config.toml
num_hidden_layers = 8
num_attention_heads = 3
vocab_size = 8192
warmup_steps = 0
Each number is 128 + 24 x the weight over its row's rms, rounded and kept within 0 to 255. Layers, rows and columns count from 0. The size above them is the row's rms in percent of the matrix's.

# layer 3 MLP up, 768x192, rms 0.337, rows 357-461, columns 0-63
size [ 89 113  99 126 114 105 102 103 104  73 105 106  97 105 102 111  99 107 121  77  69 113 104 114 109  88 103 102 108 118  83 102  85  77 106  99  67  86 102 110 100 101 113 111  86 111 100  86 107 109 105  97 107  96 101  97  97 101 103 106  83 104  86  96 101  99 100 104  83  85 102  87 113 118  80 112 106 110 124  98 105  90  96 120 123  84 109  86 100 110  95 112  92  94 101  82  89 102 109  74 115  99  95  97 116]
[[148 120 148 118 154 140 158 100 105 127 129 146 114 135 129 104 193 121 170  90 125 106 131 143 170  90 156  91 116 145 126 164 112 162 137 139 130 143  92 150 136 155 100 150 114 117 171 163 121 119  94 136 131 115 139 170 134 128 124 150 116 106 116 122]
 [ 58 121 149 134 152  82 119 114 112 122 105  87  93 144 172 138  97  99 157 154  98 132 131 131 176 148 147 138 142 113  95 119 160 118 150 153 121  99 176 104 131 126 108 122  90 137 140  81  96 173 129 113 110  93 147 159 123 152 146 105 108 138 142 112]
 [103 140 121 113 121 120 120 141 125 130 111 115 106  83 137 149 112 186 147 152  96 123 155 136 123 134 134 180 103 128 135 137 116 155 145 136 152 122 113 157 128 116 115 133 149 118 176 153  93 150 106 127 109 105 176 148 122 165 154 155  83 140 118 154]
 [107 140 162 122 146 140 112 138  62 169 115 102 151 128  99 157  86  68 112 132  79 112 118 100 171 137 147  98 109 125 145 134 150 144 122 164 131 109 161 114 124 117 108 147 161 122 142 108 146 155 148 151 136 100 157 144 136 166  64 109 131 128 172  99]
 [100 161 115 101 124 133  96  81 121 153 140 123 163 148 126 130 150 112 139  98 172 110 133 145 104 143 144 138 172 122 124 133 107  68 148 137 166 128 112  95  90 175 128 113 145 132 188 136  98 102 118 103 128 154  81 138 104 155 134 142 183 151 138 108]
 [ 81 156 182 112 175  99 127 145 116 126 133 111 101 110 158 123 154 153  88 125 124 132 113 119 134 162 108 115 110 146 144 131 125 125 105 152  96 142 202  94 151 137 135 154 130 129 105 145 163 109  77 127  91 102  93 115 136 150 154 127 116 104 109 122]
 [151 152 113 129  84 103 130 135 136 153  97 113 139 147 156 147 104 133 137  78 124 141 110 139 124 101 166 127 148 112 159 121 139 145  87 118  93 103 144 130 142 120 136 115 108 153 126 165 110 135 118 151 115 155 104 128 163 124 114 157 132 111 106 159]
 [136 146 115 100  77 103 142  87 122 143  97 104 121 147 141 111 129  72 104 130 109 104 128 115 131 144 113 162 125 110 113 112 136 166 147 110 126 140 166 153 152  94 157  90  88  94 124 101 110 153 119 129 137  76 141 145 140 143 114 109 132 139  99 113]
 [116 128 109 123 133 133  99 159 124 137 119  96 130  89 113 145 110 119 136 129 123 153 135 157 104 102 152 145  71 129 138 104 105  99 131 133  83 146 109 114 123 152 111 109 110 113 125  97 119 129  94 136 126 125 147 138 100 192 138 129 120  99 144 171]
 [ 91 100  80 120 155 164 207 111  80 118 131 129 105 120 115 133  75 141  93  98 157 125 111 101 124 116 111 169 117 126 154  92  88  93 145  97 130 156 167 125 128  97 105 161 132 137 125 126 124 155 126 129 134 145 130 145 107 142 150 124  89 142 145 105]
 [118 135  96  81 139 118 115 117 142 106 105 112 114 115 122  92  98 132 101 116 134 126  93 107 127 137 136 147 125 126 133 103 111  85 136 141 112  77  51 158 120 109 130 152 134 112 135 132 165 117 124 134 115 140 111 102  92 164 131 177 140 126 106 160]
 [131  96 166 196 130 157 110 124 176 141 108  89 130 126  97 123  96 122 180 119 132  89  91 144 138 123 160  69 127 128 168 101  88 124 121 164 120 128 167 120 149 127 117 141 102 144 145  91 121 106 130  96 172 140 149 165 126 125 142 137 166 120  92 117]
 [ 95 116  81 135 146 144 157 131 114  85 118 141  86 105 164 153  99 129 119 142  84 127 153 141  87 159 115 147 130 128 175 140 128 110 133 131  89 143 106  88 173 103 102 103 102 117 112 162 127  85 134 110 153 114 102 152 144 141 148 109 116 125 115 111]
 [141 124 150  83 125 117 118 155 135 117 172 138 155 170 136 125 147 137 115 137 197 163 143 100 162 142 135 163 130 161 129 100  88 138 116 161 123 142 141 123  95 106 130 146 148 144 119 150  81 123 158 136 131 116 126  88 114 114 137 110 126 105 116 112]
 [112 144 131 136 159 100 162 118  93 129 115 103 139 160 154 137 104 152 112 121  77 147 115 100 127  94 102 123 133 137 101 145 103  94 156 157  83 111 129 173 128 135 113 120 119  71 134 150 106 137 129 119 125 182 146 148 154 136 115 162 118 132 132 166]
 [107 111 116 112 158 153 136 155 112  95 154 141  81  98 182  73  96 101 154 102  82 115 145  92 128 150 133  99  93 125 121 156 109 133 119 117 172 154 147 121 153  92 121 184 115 118 148  98 133 124 108  95 175 140 114 154 102 153 132 126 107 143 158 139]
 [116 141 153 116 112 112 120 116 101 144 187 136 140 174 126 146 150 140 124 156 152 106 113  75 136 126 132 104 167 177 145 137  99 123 117 153 119 170 142 140 170 139  90 153 152 144 134 152 152 140  98 144 125 178 105  94 126 130 157 105 114 107 123  94]
 [144  90 138 105 142 153 105 131 133 131 138 121 132 129  99 156 122 102 115 130 121  96 172 141 161 140 133 149 161 116 130 101 122 131 163 114 138 192 129 103 106 143 152 119 121 119  99 153 126 100 120 129 141 113 100 117 109 151  85  87  94 129 106 125]
 [128 156 143 178 158 118 115 142  94 137 173 120 125 115  77  96 147 129 105 125 132 148 120 151 134  99 160 147 161  96 135 132  96 156 141 152 133 167 169 101 125 166 163 114  99  90 101 103 133 108  92 142 120 124 153 147 113 160 150 112 142 136 148 105]
 [147 122 136  93 170 111 123 177 103 126 143 169 147 159 110  53  61 127 132 147 143 124 152  98 118  80 146 122 198 174 163 106 123 121 125 146 112 138 118 128 147 131  95 136 161  83  94 137 110 133 115 129 109 165 118 158 117 101 130 139 130 122 125 100]
 [113 136 119 154 120 150 168 116 165 148  69 123  99 126 167 121 152 157 102 118 129 149 140 128 137 131 132  95 118 144  70  88  74  94  87 162 140 132  85 108 103 124 104 109  69  91 114 164 135 131 119 114 142  98 174 119 112 135 153  97 125 118 116 117]
 [147 152  89  90 178 169 113 110 145 116 164 135 149 137 135 115 107 132 115 103 125 108 130 104 136 155 142 161 175 149 116 137  86 153 133 144 121 141  74 119 163 132 104 153 126 102 105 140  96 139 113 141 129 173 124 187 104 111 118 147 134 123 113 113]
 [114  81  97 106 154 144 135 115 100 152 120  88 147 133 116  90 121 122 181 171 113 159 168 119 166 152 153 160  96 166 108  76  98 135 108 111 114 108 157 158 150 132 153 136 121 129 112 127 121 131 128 127 155 197 147 140 131 124 130 181 114 125 121 134]
 [146 160  99 127 129  98 129 110 152 119 160 127 128 125 137 165  89 105 140 115 155 138 119 113 101 160 112 130 125 145 113 116 112 120 122 133 109 132 141 187 140  69 156 154 147  92 164 135 134 156 177 167 146 112 139 124 112 117 129 113 193 114 128 154]
 [139 129 151 111 165 112 166 134 116  81 131 142 135 101 135 113 150 170 117 162 178 117 146  97 102 106 137 136 123 103 171 151 127  87 127  91 147  96 135 153 146 125 124 157  99 168 120 124  74 153 111  93  87 129 121 112 131 109 164 139 125 101 126 163]
 [159 151 173 161 131 136 132 124 152 139 124 114 180 119 143 132 133 110 116 156 117 156 196 122 134 128  73 120 114 154 153 169 146 150 127 130 118 150 156 120 146 129 121  89 124 132 146 132  99 135 126 110 104 150 143  97 138 143 148 123 132 130 105 119]
 [118 137 105 150  83 134  99 124 161 159 105 133 122 117 146 102 122  94 120 137 148 146 154 177 148 130 120 117  87 156 172 126 157  94  61 138 142 157  97 173 109 113 107 111 144 159 170 158 146 149 141 153 118  83  97 154 163 132 146 152 104 149 123  94]
 [ 90 143 107 101 151 105 147 141  79 116 153 111 180 129  88 108 150 189 120 156 129 165 100 123 143 122 154 134 141 190 132  97 106 137 123 185 158 110 141 134 157 105 145 112 143 138 107 122  93 139 117 129 132 126 130 152 175  97  84 121 141 106 159 176]
 [113 143 136 124 128 147 112 120 118  97 137 147 149 111 141  97 120 115 151 127 100 130 123 121 119 116 139 128 113 113 146  72 159  96 107 106 169  83  75 113 138 155 122 100 135 108 135 152 100 150 104 134  84 152 162 166 152  99 137 140 145 139 125 119]
 [ 97 108 115 102 137 168 120  83 109 159 152 131  94 156 136  90 168 107 134  88 111 134 148 141 144 127 161 109 139 115 115 152 139 116  96 159 134 103 144 111 108 130  81 100 126 127 120 136 131 110 136 109 134 137 107 124 116 144  97 171 162 143 142 147]
 [ 79 128 104 140 157 145 134 159 111 110 123  94 106 130 120  96  49  89 146 113 103 125 133 150 193 104 124 134 142 163 183 128 116  88 106 101 117  99 130 118 148 117 125 120 160 108 139 138 155 142 108  83 133 118 154 153 128 127 125 154 165  93 151 122]
 [135 110  78 123 159 142 151  99 130 140  96 117 167 109 126 117 100  97 106 108 118 163 168  85 129 153  98  88 104 166 141 120 131  81 110 149 115 136 125 159 122 144 167 129 143 147 125 155 121  94 121 158 148 114 156 121 111 110 154 111  93 137 164 151]
 [ 98 105 139  77 176 160 129 101 134 115 112 139 146 137 110 150 137 113 157 150 108 163 100 118 124 173  96 160 101 138 110 120 114 142 100 126 147 110 121 168  89 152 115 115 153 129 128 108 137 129  84 145 159 155 137 145 126 101 153 108 146 119 128 140]
 [125 156 148 102 137 104 146 136 173 118 111 104 118  95 149 115 127 138 136 127 128 123 171 153 146 114 127  94 128 114 132 104 119  77 123 129 108 121 129 119 147 127 140 161 159 157 128 162 162 153 133 107 128 110 145  98 194 167 137 123 112 186 104 146]
 [141 141 139 149  97 110 143 132 139 143  97 142 124  98 155 122  59 110 126 175 146 156 142 133 115  96 139 122 130 143 155 133 140 110 111  95 125 134 125 107 171 131 172 127 104 152 139 111 105  86 128 117  84 138 112 138 148 126 157 124 151 147 155 100]
 [113 139 141 121 126 111 108 117 141 120  98 116 173 110 124 151 126 147 111 101 152  94 192 111 137 112 105 160 124  87 125 147 119 137 123 115 140 135 116  92 121 110 137 138  86 138 140 136 138 132  97 153 131 129 109 148  85 192 168 147 154 114 101 118]
 [113 134 148 158 114 116 124 117 180 161 151 126 132 139 106 122 143 138 119 134 117 132 137 139 115  71 133 116 165 106 180 140 177 128 114 183 107 126 106 115 143 125 137  88 133 154 127 134 162 133 139  77 127 107  94 123 100 149 108 113 176 131 136 129]
 [150 108  84 100 123 124  92 133 121 167 109 107 143 178 113 135 109 123 122 124 103 104 124  91 108 168 166 117 144 120 125 120 104  85 124 122 133 114 155 131 150  86 167  83 124  86 141  78  97 125 144 145 116  90  87 106 140 176  99  77 141 136 150 123]
 [166 100 145 151 111 152  96 157 141 126  97 161 140 117 130 127 114 136 131  95 155 157 143 165 129 125 150 110  96  90 104 124 129 135 136 174 155 150 126 143 151 111 138 102 135 126 129 137 114 127 108  80  89 161 168 154 119 131 123 115  88 115  96 143]
 [131 138 121 153 159 152  98  96 130 127 168 140 131 186 125 180 158 154 106 117 104 139 126 166 117 138 122 119 130 166 146 118 108 123 133  87 118 145 124 152 144 166 114  94 132 129 123 148 101 136 126 128 131 104 128 119 104  99 147 139 106  98 104 103]
 [141 111 122 118 101 104 153 144 115 115 101 114 147 153 161 118 121 125 118 145 137 124 116 109  96 141 134 126 165 121  82 143 118 120 154 139 138 148 122 127 140 127 113 225 136 126  72 108 170 123 209 131 131 156 120 101 170 152 105 107 153 153  95 175]
 [143  95 103 106 100 156 139 127 123 150 131 133  89 104 129 107 167 135 120  79  70 141 139 114 143 141  94 154 149  95  95 126 120 150  75 164 131 152 118 118 141 151 107 119 119 171 124 132 159  89 115 129 159 161 167 103 161 160 109 137  92  96 125 137]
 [ 81 111 123 122 130 124 112 144 177 174 155 127 153 145 141  87 154 143 133 134 164 131 146 127 151 118 117 139 161 124 111 110 124 162 147 137  88 132 111  96 118 130  98 139 154  92 137 165 119 120  78 108 112 161  59 160 133  97 143  81 105  97 130 123]
 [146 143 153 134 133  98 133 150 110  91  98 140 166 105 150 154 140 148 124 117 139 114 115 124 158 148 105 124 124 107 129 158 101 150 137 154 106 124 147 128 131 137 142  75 160 166 155 117 145 111 112 177 157 107 134 138 137 132 137 130 149 111 169 118]
 [122 112 155 124 119 129 166 145 127 138 113 127 113 122 151 152 178 142  78 118 142 101 137 161 145 115  79 166 135 157 144 137 170 174 131 123  72 133 145 129 108 142 131 114 120 109 145 104 122 111 159 134 104 186 133 114 125 147 104 128 127 121 119 141]
 [131 158 135  98 143 138 160 134 155 138 107 133 140 140 142 150  90 107 117 127 100 127 128 117 137 125 161  95 139 122 114 123 110 109 119 155 113 122 106 124 169 143 134 143 120 143 143 122 159 161 122 126 125 156 120 157 129 106  97  77  93 118  95 187]
 [120 133 161 104 134 105 122 136 119 106 143 213 110 166 106  81 126 126  76 124 175 115 120 113 113 136 136 144 157  90 155  95 141 110  91 129 118 147 130 104 131 167 136 118 139 111 111 124 160 102 100 116 143 171 121 127 142 105 146 158 144 159 123 122]
 [136 123 131 127 153 171 168 151  92 100 150 108 140  96 137 131 106 170 117 109  97 123 160 120 129 178 158 149 130 150 136 113  81  87 136 129  86 109 122 120 130 175 164 148  74 113 104 145 149 139 105 126 161 146 110 121 121 119 182 137 142 175 113 144]
 [ 95 117 114 104 119 137 142 154 111 128 127 127 147 128 120 136  83 130 112 168  98 109  85 158 103 120 162 113  98 172 159 110 119 125 137 148  94 164 141 137  88 156 152 108 158 124 166 141 118 147 132 156 151 138 149 139 149  98 117  91 125 130 111 130]
 [134 128 177 134 106 135 101 133 119 166 113 128 113 151 122 154 130 165 124 119 106 130  81 144 120 129 135 132 133 132 111  99 114  92 146 117 130 134 122 155 131 144 151 109 105 109 150  94 120 114  85  93 122 146 133 122 131 145 139 110 116  76 129 163]
 [149 105 163 141 140 135 117  86  99 134 106 138 171 144 130 106 106 111 118 120 137 120  96 121 167 141 141 142 154 126 127 118 166 129 102 149 135 156 136 126 123 139 118 133 168  69 124 156 145 147 144 167 115 115 106 101  96 114 126 109 129 123 113 117]
 [ 92 135 114 115 106 125 135 143 168 132 112 144 148 142 144 134 162 125 152 117 131 120  98 109 130 134 123 160 152 148 110 121 102 124 116 137 132 144 122 153 121 204 123 141 117 134  91 127 169 131 140  87 116 144 148 134 117 104 139 153  98 128  85 164]
 [100 145 126 144 110 118  88 130 159 136  84  73 103 128 155 147 128 108 114 126 153 147  74 126 106 143 110 143 158 127 152 121 170 115 144 115 123 123 132 156 150 138 106 138 189 156 113 151 171 116  56 121 117 135 151 136 187 160 162 119 141 143 152 134]
 [123 129 125 166 121 117 163 105  84 116 117  97 102 171 114 146 145 131 153 132 132 114 121 108 118 133 120 116 105 128 152 104 136 110 112 146 113 118 137 171 120 111 109 127  83 112 166 152 112 140 110 138 145 120 116 124 151 131 117 139 130 151 129 135]
 [116 104 159  98 114 120 188 111 122 108 111  95 129 201 158  91 145 132 111 141 163 123 136  97 119 122 159 115 110 133 104 114 126 152 160 139 138 153 137 130 122 102 117 120 111 117 154 129 154 153 109 103 111 103 132  98 114 106 150 135  88 140 136 113]
 [ 84 138 159 117 113 182 124 119 132 159  80 131 118 148  90  94 140 135 126 121 136 110 149 143 157  95 107 109  74 127 180 122 123 131 111 159 135 109 100 146 133 131 171 136 143 123 140 148 139 112 112 118 124 121 106 134 125 117 153  99 121 118 177 153]
 [131 148 149 142 124 169 121 129 123 133  89 134 126 151 138 133 130 156  83 130 168 122 108 185 164  91 141 142 111 157 131 155 141 113 147 114 162 181 102 183 132 138 108  95 167 137 153  86  95 122 160 139  95 125 165 125 145 126 117 160  81 162 132 117]
 [142 134 161 152 126 165 158 153 119 131  94 100  97 125 163 192 139 115 153 154 194 114 132 120 146 117 143 112 148  82  88  78 113 155 120 156 128 147  94 100 133 120 115 140  86 101 165 141 126 150 134 124 168 150 120 154 116 153 103  97 115  70 101 125]
 [143 119 165 138 157 150 130 124 127 148 107 134 101 114 116 177 133 124 100  84 115  61 143 155 149 106  91 152 137 125 154 166  96 108 121 104 145 116 106  93 148 105 144 113 134 164 147 126 135 130 118 128 141  90 145 133 135 114 187 141 126 125 146 122]
 [157 125 128 108 106 170 114 127 121  79 135 124 127 134 160 111 113 142 120 161 121 136 174 112 154 146 109 143 152 163 134 136  77 141  74 133 118 153  95 131 130 155 108 131 132 152 142  97 167 112 130 126 101 127 130 169 164 100 123 140 123 126 143 188]
 [112 164 128 109 104 155  96 115 117  98 147 121 173 144 122 103 137 136 101 125 128 136 148 114 145 165 151 135 105 106 163 105 126 128 111 120 135 140 127 129  99 156  94 120 124 167 155 126 149 116  83 130 111 127  94 119 146 138 126 149 111 135  96 105]
 [148  83 140 158 129 130 134 148 133 108 145 152 106  93 162 118 148 187 117 135 125 108 145 114 167 114 138 142 121 128 131 127 105 131 141 175 104  95 128 111 113 145 155 183 118 116 118 104 150 117 121 159 177 181 106 120 132 107  64 123 132 124 126 121]
 [118 111 107 164 100 131 110 162 115 145 118 131 142 125 132  80 122 129 124 138 157 175 125 136 128  78 152 163 110  93 158  99  92 111 142 108  61 128 115 129 122 115 176 129 143 114 121 140 145 139 126 103 105 139 120 140 130 120 106 138 125 112  69 144]
 [122 118 133 112 122  81 134 138 107 102 116 113 150 116  92 144  97 102 165 134 147  61 164 161 135 162 100 113 118 132 137 138 140 115 122 135 100 119 156 142 128 140 115 102 149 150 136  89 170 112 161 136 121 141 142 186 147 121 173 162  97  98 145 115]
 [146 128  95 110 156 125  86 162 135 143 134 125 113 117 131 105 133 109  91 169 163 153 141 169 149 101 106 131 147 131 127 113 165  99 150 121 169 139 119 117 123 130 107  96 142 115 132  83  74 154 145 118 146 154 107 124 122 166 148 176 109 110 129 142]
 [138  92 133 146 130 130 114 135 140 139 132 135 133 121 153 157 138 140 132 115  78 130 105 157 172 139 138 119 164 164 145  97 133 119  84 131 157 107 109 114  76 132 118 135  96 109 123 159 102 166 118 110 137 158 111 139 133 165 153 142  97  94 111 148]
 [109 120 182 119 117  72 126 105  82 135 164  77 130 115 156 144 147 156 139 115 120 139 134 110 132 151 110 127 178 107 140 126 150 138 161 115 113 123 118 144 146 149 124 151 161 103  92 126 132 168  95 156 147 141 102 153 124 202 123 117  81 136 142 130]
 [156 124 102 110 150 134 135 107 133 178 113 141 129 107 140 155 135 116 123 128  86 106 108 152 156 140 115 113 123 129 115 106 125 129 147  80 131 195 107  89 176  96 139  87  82 158 114 123 162 142 139 131 118 150 140 170 154 123 152 149 148 133 106 151]
 [127  91 114 132  80  98 132 160 148 154 117  94 121 154 120 179 129 154 155 102 109 122 119 114 132  94 128 138 128 151 143  93 160 145 110 122 117 155 125 133 141 115 179 122 162 163 134 143 146 111 156 120 153 117 106 165 156 117 149 154 142 125 107 123]
 [146  97 160 149 188 144 122 135 128 108 154  99 126 136 166 163 165  95 138 125 111 147 124  89 108 159  88 111 133 135 125 152 121 130 146 156 129 113 124 146 148 128 115 100  93 130 101  96 149 153 130 134 140 135 154 153 164  98 161 145 136 148 158  78]
 [ 88 135 133  62 121 159 166 131 123 120 132 142 120 130 179 178 156 158 169 154 138 136 165 129 153 160 118 113 140 135 162 114  81 144 114 103 128 140 120 118 153  77 136 146 109 129 145 147 130 154 159 111 114 123 131 134 119 153 129  81  91 103 148 105]
 [119 167 129 128 115 148  88  98 101 152 137 117 136 157 107  94 110 115 108 125 133 149 148 150 147 142 131 151 123 142 158 148 186 131 104 134 128 141 129 156 142 155 138 117 136 134 124 113 146 149 115 111 136 104 118 132 113 123  90 144 134 126  92 110]
 [103 128 133 102 148  90 194 143 149 110 128 122 141 126 127  93 143 158 120  62 140 109 128 109 149 142 144 115 143 145 127 119 126 146 166 145 142 101 114 131 132 144 126  98 146 115  99 155  79 154 118  98 108 118 138 118 156 148 108  92 112 102 130 126]
 [ 93 146  91 130 134 140 123 163 118 146  92  92  84 152 110 159 113 139 104 138 127 128 169 111 157 133 100 122 134 107 139 118 123 124 160  93 137 160 136 147 166 135 122 112 127 126 122 124 173 153 100 165 111  77 168 130 142 148 125 125  74 142 146 150]
 [107 127 138 137 129 136 120 155 151 127 123 132 182  97 158 144 155 187 120 151 122 106 134 100 145 149 160 120 122  86 123 101 132 166 134 107 112 115 121 158 136 131 118 142 102 131 106 123 128 159 152 119 110 169  65 114 133 113 141 153 145 104 120 111]
 [149 122 176 132 156 131 114 145 112 126 107 121 112 101 147 119 156 164 108 135 170 113 102 117 152 114 114 136 132 136 141 118 128 136 100  90 117 139 124 149  96 146  95  64 114 131 116 105 126 134 128  99 101  91  89 113 144 163 133 114 145 157 144 128]
 [124 119 131 153 156 135 151 162  97 132 152 114 142 102 161 127 101 151 193 130 107 145 115 175 157 150 148 146 119 136 150 110 129  91 129 131 116 173 111 142 122 110 114 136 127 134 132 145 143 120 192 108 112 121 125 142  64 156 125 129 116 137 135 132]
 [103 105 130 146 176 108 119 182 122 143 138  80 126 140 139 155 150 131 109 128  96 125 139 136 133 118  97 122 154  78 141  83 107 161 108  93 117 144 174 147 108 137 134 115 104 144 104 154 105 111 126  99  92 130 138  88 159 142 123  85  83 121  86 142]
 [ 98  97  84 166 140 113 129 172 133 143 141 120 129 118 159 169 144 111 180  68  83 121 134 116 135 130 111 121 127 142 141 100 147 139 122 127  90 102 142 118 142  74 119 140 120 138 137 152 117 126 160 116 123 150  75 158  96 170 129 104 113 123 107 153]
 [113 133 117 162 145 124 127 107  80 118 140 135 105 118 114 130 159 169  97 120 126 135 138  88 139  84 118 156 108 147 143 154 111 137 161 149 102  87 111 138 118 199 103 173 121 129 105 119 165 107 101 121 138 139 121 109  99 134 139 177 161 106 147 130]
 [115 124 158 146 131 101 136 138 134  96 155 108 134 101 137 124 143 131 138 127 111 170 132 129 137 130 105 121 126 119 149 176 140 111 129 153 126  90 121 117 104 159 109 183 151 121 146 152 103 136 135 102 126 149 172 115 146 134 152 118 150 148  81 153]
 [136 111 108 105 116 128  93 137 137 137 154 164 112 134 125 131 130 172  83 132 152 133 162 127 116 123  95 140 144 126 113  69 159 126 147 139 155  73 129 167 116 185 119 134 137  91 147 159 107 149 152 116  89 124 123  98 119 120 122 115 109 144  93 147]
 [162 116 101 121 127 143  97 144 103  94 133 157  94 158 156 138 108 153 138 141 140 199 186 115 106 160 182 113 112 121  98 123 144 115 134  96 144 142 137 133 123 145 120  81 119 144 147 132 127 104 147 148 168 108  86 148 142 158 106  64 131 169  93 141]
 [107 135 124 154 102 131  92 138 119 118  54 166 119 103 160 112 117 164 131 134 114 110 147 109 159 109 164 169 116 135 139 121 118 151 118 120 124 113 107 171 115 144 100 119 154 151 151 129 135 122 144  90 164  80 138 132  83  81 117 105 102 142 115 160]
 [ 74 156 128 107 147 138 134 153 141 181 146 113 126 133 143 112 109 103 128 137 101 140  88 140  93 143 148 130 145 120 113 130 148 105 176 154 146  70 159  89 142 109 154 154 131 104 140  99 140  99 141 143 137 139 139 188 142 134 152 135 127 120 130 119]
 [131 130 133 123 145 154 120 105 119 129 150 128 124 142 118 150 139 136  77  97 182 104 109 124 112 101 142 134 119 116 138 120 127 133 143 145 123 133 112 161 118 173 178 100  95 127 138 138 108 123 142  98  92 146 133  92 138 138 120 171 139 104 125 150]
 [ 77 131 150  85  90 133 178  99  93 145 133  82 101 140 134 116 128 179 103 109 130 153 145 113  86 142 111 153 170 145 100 140 158  92 109 123 123 169 122 132 139  87 117 140 141 168 134  85 129 111 133 119  83 144  91 149 136 170 132 103 115 180 151 133]
 [125 141 146 137 155 141 141 110 118  87 113 106 105 134 181 135 132 150 125 112 165 153 139 110 105 131  98 166 129 138 101 142 144 136 146 142 112  54 123 188 115 100 117 145 137 142 132 111 119 141 124 153 157  98 119 109 119 162  75 117 186 121 126 145]
 [130  90  93 130 132  64 145 181  90 159  81 135 138 130 102 139  93 147  98 143 106 172 145 101 153 128 125 152 139 119 143 137  73 129 171  96  98 123  81 155 137 139 119 148 144 132 143 134 119 136 148 129 129 118 197 133 109 135 156 135 130 120 114 108]
 [157 147 138 162 144  90 152 123 106 150  90 145 126 171 108  90 113 125 122 148 142 102 146 118 123 126 124  99 116 166 111 150 123 119 134 161 122 127 128 102 144 136  97 112 128 142 117 113 145 170 156 141 144 134 205 151 165 119 122 124 118 172  91  92]
 [ 39  98 105 125 126 146 176 144 111 104 122 143 109 165 146 141 115 182  90 132 122 111 126 122 128 110 134 117 186 143 135  98 131 124 147 158 142 115  95  95 118  85 169  89 132  97 143 154 160 148 112 114 124 182 136 179 140 127 158 179 112 145 136 106]
 [117 163 154 150  91 124 150 164 122 158 123 125 168 142 167 124 134 135 138 146 107 104 152 115 148 153  94 177 173 142 125 131 134  99 141 138 107 177 154  74 105 106 147 107 107 136 112 113  79 139 156 129 110 113 152 124 150 112 143 179  79 150 118 153]
 [108 155  79 102 178 111 161 165 121 170  98 108 117 134 135 109 135 174 104 171  88  92 158 146 115 132 143 140 114 156 162 124 124  94 106 129  92  88 123  99 130 107 128 135 113 141 151 145 110 103 149 141 148 150 117 111 104 145 134 164 119  79  95 144]
 [ 96 102  93 109 125 117 148 120 188 156  83 135  74  93 129 135 126 107 167 115 138 105 107 130 144 123 136 186 137 149 168  75 158 101 176  90 146 111  98 160 141 135 128 151 146 142 144 103 144 115 143 103 123 103 113 124 163 115 141 157  88 147 162 131]
 [ 97 132 168 185 126 153 176 138 190 136 127 138 105 156 143 131  99 148 109 141 152 106  92 113 134 144 114 132 111 101 166  81 154 118 131 120 100 144 122 119 148 115 131 100 126 124 123 101 164 122 140 149 142 138  94 137 137 110 138 101  81 156 114 116]
 [145 126 124 117 129 118 137 117 153 107 103 153 149 100 138 129 138 113 145 122 128 114  94 141 148 122 148 137  81 113 138 140 115  72 141 143 126 141 164 115 119  98 142 121 124 136 144 147 126 123 187 135 132  93 136 138 104 146 136 113 123  92 118 151]
 [151 166  72 129 182 174 108 108 123 114  85 136 110 143 126 128 107  92 105  77 140 130 182 137 134 115  96 128 156 139 143 152 108 147 152 150 119 133 156 114 133  98 115  87 132 125 129 145 122 155 148 131 140 115  90 181 105  63 114 125 145  86  94 173]
 [125 132 126 125 171 128 113 105 130 130 111 109 109 134 100 155 166 130 132 149  99 154 129 115 141 146  94 113 130 115 153 156 121  95 132 104 133 150 165 117 112 120  62 118 129 137 155  60 170 106 104  96 121 146  89 103 109 164 142 101 130 144 162 132]
 [ 96 145 170 163 151 142 129 121 112 126 101 108 145 125 110 185 104 105 121 109 104 111 140 112 101 119 127  99 104 119 127  76 128  83 154 162 129 114 120 154 146  61 108 157 120  87 124 106 142 125 136 137  89 108  95 147 101 130 100 106 126  84 182 109]
 [110  89 143 131 125 118 105 149 130 144 133 180 106 125 139 163 138 149 139 136 130 153 111 115 177 109 151 161 107 130 159 124 103 132 156 134 130 156 167 111 114 106 117 147 110 157 135 144 127 146 106 123 105 144 152 168 182 133 141 134 125 132 111 100]
 [ 86 132 154  76 123 138 154 151  90 148 122  77 114 139 130 156 146 135 115 156 164 103 137 100 112 188 142 159 144  99 127 100  84 149 130  91 132 122 149  98 141 135 141 142 115 138 157 115 176 116 135 154 144  99 139 123 135 124 111 135 108  89 138 134]
 [119 148 207  96 160 127 138 123 123 116  98  87  92 128 127  95 140 147 151 151 154 112 100 104 158 128 116 154 123 121 132 141 133 140 136 128 126 104 129 133 118 144 130 162  94 138 156 112 120 136 163 101 124  99 132 141 127 148 128 112 120 102 160 108]
 [149 125 117 128 100  96 105 156 126 147 155 166 151 115 114  96 124 150  97 127 140 123 153 110 150 152 158 111 116 114 145 105 120 133 116 140 115 129 116 147  92 120 154  73 160 174 151 110 141 156 129 112  95 123 125 146 117 170 155  90 179 126 165 137]
 [ 94 107 105 139  94 125 148 139  80 139 125 119 122 132 158 139 141 128 104 129 143 118 135 123  94  73 165 159 122 155 168  91  87  89 126 112 134 154 127 144 180  96 127 103 168 165 153  82 136 154 114 167 129 109 111  73 108 128 150 157 101 149 159 132]
 [106 173 127 136 135 100 166 135 142  86 110 138 151 155 122 146 119  44 136 118 161  64 133 120 116 122 122 127 133 123  91 131 139 161 129 166 112 138 100 135 145 145 170 152 147 112 130 129  90 167 184 131 144 124  80 166  95 142 121 125  89 135 137 106]]